config.yaml
n_layer: 11
head_dim: 32
norm_place: "pre"
positions: "rope"
rope_base: 24800.0
rope_fraction: 1.0
qk_norm: false
bias: "none"
parallel_block: false
init_std_o: 0.0
schedule: "wsd"
dataset: "wikipedia_en"
Each number is 128 + 24 x the weight over its row's rms, rounded and kept within 0 to 255. Layers, rows and columns count from 0. The size above them is the row's rms in percent of the matrix's.

# layer 3 attention output, 96x96, rms 0.151, rows 68-95, columns 0-95
size [ 96  88 100 104 100 101 106 100  97  98 107 101 102 104 123  92 110  88 117 111  90  93  88  91  97 105 104 101]
[[157 156 160 129 132  81  98 118 140  85 154 131 107 130 155 139 116 146 142 167 166  95 130 105  63 117 139 155 160  97 131 136 149 136 146 153 122  93 100 137 119 121 138 115 133 141 101 133 127 128 125 133 122 121 110 133 113 141 103 104 121 147 137 172 137 153  91  90 107 131 102 119  88 102 124 109 139 116 134 142  71 108 106 158 142 106  92  78 110 185 117 137 162 158 142 119]
 [176 120  95 147 157  98 118 123 150 142 119 138 102  92 103 145 144 137 149 135 135 157 128 149 148 134 115 136 166  89 129 129 121 146 124 165  90 116 151  97 121 103 118 166 102 159 137 120 171  80  99 201 119 141 124 144 124 124 108 113 113 157 120 180 149 126 163 166 121 191 142 129 156 110 128 144 139 143 123 126 113 133 111 135 136 120 158 139 109  95 159 114 154 162 127 155]
 [125 136 152 124  59 100 124 110 146 146 117 106  97  97 118 154 138 137 158 145 102 130 149 124  94 150 128 113  99 134 153 144 120 107 144 160 108 108 168 154 110 169 161 149 157 154 114 117 154 107 164 135 135 144  99 114  89 131 127 174 121 138 152 133 165 148 147 122 163 145 160 125 144 155 164  95 161 136 149  93  77 111 127 117 141 122 157 124  98 117 128  82 155 158 130 109]
 [105 139 123  86  85 154 144 159  87 132 139 127 170 128 129  99 151 124 147 153 134 125 134  97 155  90  82 138 114 129 129 124 146 136 121 137 161 133 141 122 106 118 154 111 158  69 156  99 180 155 143  86 131 116 146 121 117 113 160 118 109 121 139 118 122 146 122  99  91 149 121  91 129 138 132 107 170 109 131 119 103 116 197 156  93 148 100 147 127 134 113  97 133 135 173 109]
 [122 132  96 123  74 120 132 149 146 120  80  88 107 148 117 150  97 100 124 133  78 100 134 187 141  75 150  91 123 146 112 151 117 137 128 133 108 133  90 136 157  72 162 113 113 146 118 121  96 152 115 152 147 126 107 125 105 127 165 130 137 106 158 132 126 129 111 111 138 139 122  87 137 122 142 168 114 104 138 102 104 150 170 122 158  98 122 166 155 114 132 107 101 156 129  99]
 [106 139 149  93 133 175 162 110 137 123  97 121 159 132 129 157 111 129 155 111 109 122 147 108 135 130 114  98 140 173  99 137 147 109  68 148 112 130 110 134 124 110 131 144 138 159 125 105 109 135 133 134 121 117  93 123 134 113  92 109 144 103 141 110 147 100 116 144 137 104 111 141 148 131  74 212 108 117 120 153 150 157 141 113  65 145 143  99 120 129  80 131  86 162 124 112]
 [123 149 140 168 134 151 146 122  70 123 110 118 158 169 173 140 106 103 106 115 161 118 137  94 129 138 153 136 146  95 119 145 131 144 107  91 115 100 123 138 144 134  97 134 123 107 126 141  48 127  98 151 133 152 117  96 140  99 139 145 109 134 149 119 117 118 134  97  84 141 140 123  90 113 110 190 109 194 118 111 119 121 142 130 142 120 122  89 113 138 116 140 105  88 147 112]
 [ 80 168 160 101 172 151 123 113 165 129 131 165 116 102 148 137 120 111  78 103 142 112 123 120  74  90 140 136 118 157 131 112 125 149 144 126 134 137 110 131 116 129 146  92 182  96 148 105 135 129 146 107 147 127 119 101 160 127 121 127 166 136 114 153  85 104 144  85 103 128 170  99 146  88 135  97 102 110 107 130 145  96 119 145  89 125 163 137 145 139 150 170 110 113 134 128]
 [137 112  94 121 162 137 124 156 144 139  94  95  96 127 125  92 103 150 125 118 123  85 149  96 114 114 151 104 110 156  98 101 130 124 137 113 164  69 163 127 171 143 104 103 145 117  84 133 105 157 133 107 104 119  98 167  86 124  93 116 149 135 120 116 140 159 139 125 129 146 117  98 163 110 128 129 122 135 141 154 134 136 123 136 125 112 160 204  95 146  98 156 101 136 115  99]
 [136 124 133 156  92 146 119 155 141 122 136 104 106 109 145 153 120 126 146 166 146 108 144 120 137 174 116 135 118 129  94 135 146 106  85 131 138 133 125 173 190 123 134 122  63 117 129 125 116  88 119 111 131 128 155 110 179 124 131 128 110  86 143 126  84 123 110 119 139 114 149  76 185 120  90 122  99 168 150 161 109 127 104 139 121 173 162  93 137 144 124 134 147 107 117 128]
 [139  73 121 116 153  93 127 138 161 141 129  99 126 116  96 128  72 104 117 137 153 129 127 120 123 118 165 166 105 146 158 132 136  85 128 112 127  85 101  98 117 140  84 147 148 173 155 119 157 123 149 127 148 163 135 106 139 140 120 153 115 112 147 113 153 122 127 154 147 157 142 179 159 122 105 108 115 131 174 116 129 109  94 126 134 134 100  88  86 161 154 106  97 119 165 110]
 [113 147 145 152 104 113 147 144 182 108 159 164 130  74 175 119 180 131 136 129 135 128 109 132 114 154 133 115 116 132 115 115 146 107 130 130 121  89 119 154 122 161 133 160 160 121 112 166 188 142 195 132 157 135 120  99 114 130 166 155 160 162 126 101 125 132 114 127 168 139 142 120 162 131 121 135 147 152 115 103 153 119 126 164 118 111 119  95 167 120 160  93 127 110 138 120]
 [145 102 135 108 167 173 131 126 100 103 116 126 138 144 137 161  85  89 137  86 117 122 157 153  74 175 132 129 133 126 105 131 129  98 171 172  88 132  98 130 162 124 119 140 132 129 103 113 106 101 166 110 131 144 120 105 159 127 143 139  89 169 129 154  75 125 116 119 165 120 125 153 144 137  97 146 143 136 120 142 139 120  80 130 150 107 152 156 150 141  94 149 146 160 151 135]
 [141 119 114 142 124 125 116 102 100 130 131 158  97 106 174 136 118 135  94 151 134 137  95 128 111 121 120 134 112 126  83 139 138 128 111 130  97 115 188 149 104 117 114 105 123 132 134 152 106 127 133 127 132 158 177 111  96  99  85 126 118 117 115 142 188 158 153 128 122 116  97 124 103 110 131 119  37 148 140 171 158 121 138 122 125 152 100 160  89 101 105 130 127 101 119  90]
 [144 128 156 136 127 125 137 117 111 130 168 122 110 113 193 167 138 110 100 156 163 134 113 117 117 103 140 122  83 104 105 120 153 115 138 136 114 106 150 134 107 116 125  88  99 118 117 109  83 139 159 128  88 114 111 146 144 113 119  91 105 129 151 129 169 154 146 139  84  79 116 170  76 118  78 112 123 170 165 131 153 112 103 129 105 134 100 154 149 138  99 114 121 133 151 118]
 [ 75  86  99 122 120 116 123  82 134 146 173 162 104 145 131 101 117 103 145 117 119 115 154 141 115 134 145 140 126 145 120 107 156 150 127 147 130 147 122 121 128 150 105 103 160 137 112 139 128 111 135 119 141  95 119 166 102 172 132 130 160 109 136 135 102 193 108 120 130 156 144 127 113 166  63  96 182  79 121  91  93 103 125  92  97 134 127 107 138 142 135 148 132 103 123 145]
 [155 124  70 130 123 192 113 125  75 129 132 147 128 107 153 137 147 106 141 106 129 131 154 135 154  99 145 111 139 128 156 147 146 139 116 112  84 154 124 158 141 125 145 112  99 116 127 153 113 124 169 166 109 102 148 167 151 159 179 114  96 138 154 109 179 123 115 151  87 132 108 119 130  84 120 149 147 125 105 119 147 119 144 171 148  91 124 147 108 113 136 116 162 127 134 170]
 [122 143 127 145 135 175 115 119 103 161 144 126 183 128 159  95 108 148 139 131 125 111 143 129 106 110 142 122 103 109 118 132 176 142 101 145 159 168  69 131 140 114 145 153 109 118 151 120 141 116 175  89 120 119 149 201 123 127 103  83 133 140  92 102 134 138 128 138  86 140 117 117 169 168 120 141 128 108 147 149 145 119 109 130 139  91 104 121 110 160 143 122 105  99  82 130]
 [110  91 134 136 174 171 152 167 123 117 116 115 152 116 118  90 144 140 140 122 137  97 144 148 113 160 139 140 167 102 137  59 185 150 135 138 162 128  83 114 161 154 141 148 118 111 117 165 101 169 115 131 126 121 126 113 136 106  79 123 113 129 133 163 129 188 142 105  96 161 158 118 134 153 114 113 101 157 122 140 142 131 124 144 140 123 115 162 126 138 133 115  87 132 155 131]
 [104 104 101 195  79 158 130 155 148 108 126 141 101 164 102 110  97 161 132  97  90 122 109 164 138  91 152 151 109 145 146 133  82 127 100 160 113 113 161 139 140 142 141 127 130 142 116 125 133 140 118 111 119 134 154 146 138 139 121  86 178 148 134  94 154 116 167 126 132 112 134 127 112 124 141 140  90  80 121 111 141 176 111 117 113 126 116  99 132 122 140  96 163 120 142  78]
 [114  80 125 136 112 112 122 124  96  83 104 108 123  97 147  97 118 120 100 132 136 107 113 132 118  92 116 129 159 183 175 143 136 101 104 118 114  99 119 110  79 126  86 121 126 138 101 115 156  81 126 123 108 118 130 183  99 137  94 142  91 112 114 152 129  92 120 103 122 134 117  62 105 100 119 114 122 136 124 144 120 157 163 152 124 101 142 178 150 132 147 123 128 156 110 142]
 [128 129 139 159 118  85 139 163 164 113 124 106 168 128 181 143 130 123 129 130 125 139 107 131 143 171  98 143 102 114 107 116 167  95 117 140 109 100 136 155 125 110 159 129 104 106 173 137 120 157 173 137 109 122 132 158 147 111 118 131 139 174 168 115 105  96  68 162 104 104 193 128 166 115  90 117 148 123 139 146 109 128 141 120 133 105 121 138 113 114 163 146 118 124 165 132]
 [118 107 132 105 106 131 127 111 122 137 118 134 139  86 151 132 169 105 127 134  90  98 171 116 113 155 103 120  94  82 156 108 129 130 161 140 133 146  91 107 128 147 107 154 130 114  76 124 119 141 119 114 134 106 169 120 100  96 133 128  85  91 149  94 144 174  56 123 140 122 126 122  82 107 112 171 111 137 106 120 172 131 173 133 143  96 136 145 102 150 130 126 135 127 134 103]
 [128 104  82 140 120  82  72 132 108 131 140 133 103 108 132 106  60 178 121 136 104 115 133  95 184 103 131 138 161 120 148 109 116 164 145 144 152 175 139 139 130 149 148 143 129 150 147 129 112 152 126 137 114 118 144 155 121 149 128 132 127 117 135 109 119 103 180  90 146 133 172 121 121 133 149 105 116 115  70 172 137 151 138 117 114 103 112 110 148 128 120 124 156 138 181 131]
 [123 154 115 134 161 150 139 147 122  94 173  94 131 129 109 125  60 136 105 155 123  94  98 125 108 165 168 125  61 109 133  92  98 129 118 121 104 146 121 139 153 159 133 171 114 132 132 126 126 164 143 128 153 108 118 121 165 136 107 102 178 119 113 115 120 106 131 133 107 148 142 109 105  94 144 147 127 139 145 120 143 128 113 142 121 125 150 125 190 115  86 138  92 153 150 168]
 [ 98 116 138 114  96 169 120  97  87 117 114 173 178 118  99 121 184 112 123 133 156 140 195  94 114 132  83 140 132  83 135 139 160 158 117 143 111 150 115 145 147 144 121 120 119 138 138 114 146 126 128  85 152  98 108 120 122 159 121 163  90 141 135 138 116  83 108  78 157  80 142 138 134  94 127 162 115 118 127 135 114 140 105 137 122 148  93 136 103 130 139 129 127 136 121 153]
 [118 109 128 123 131 170 120 118 120 109 123 163  96 101 140 130 144 113 156  86 133 171 156 153 109 118  85 168 138 139 124 123 118 116 134 164 170 123 119 163 116 114  82 142 122 141 104 135  90 114 102 104 106 138 125 130 155 147 117 100 131 116 114 106 171 144 110  75 130 139 138 140  96 143 158 126 116 123 105 135 127 168 152 106 114 108 122 140 125 100 109 108 201 186 135 177]
 [131  90 106 121 148 140 148 114 162 138 138  84 102 104 136 127 133 155 162 148 154 127 152 145 130 119  97 157 159  84 133 128 151 126  97 133 101 148 175 116 111 142 137 101  90 150 154 133 129 136 144 161 140  95  98 130 156 118 141 150 128 177 149 139 150 132 140 120 154 184 112 177 125 128 116 107 160 142 104 127 138 128 111 144 123 182 107 156 103 102 150 114 138 171 160 178]]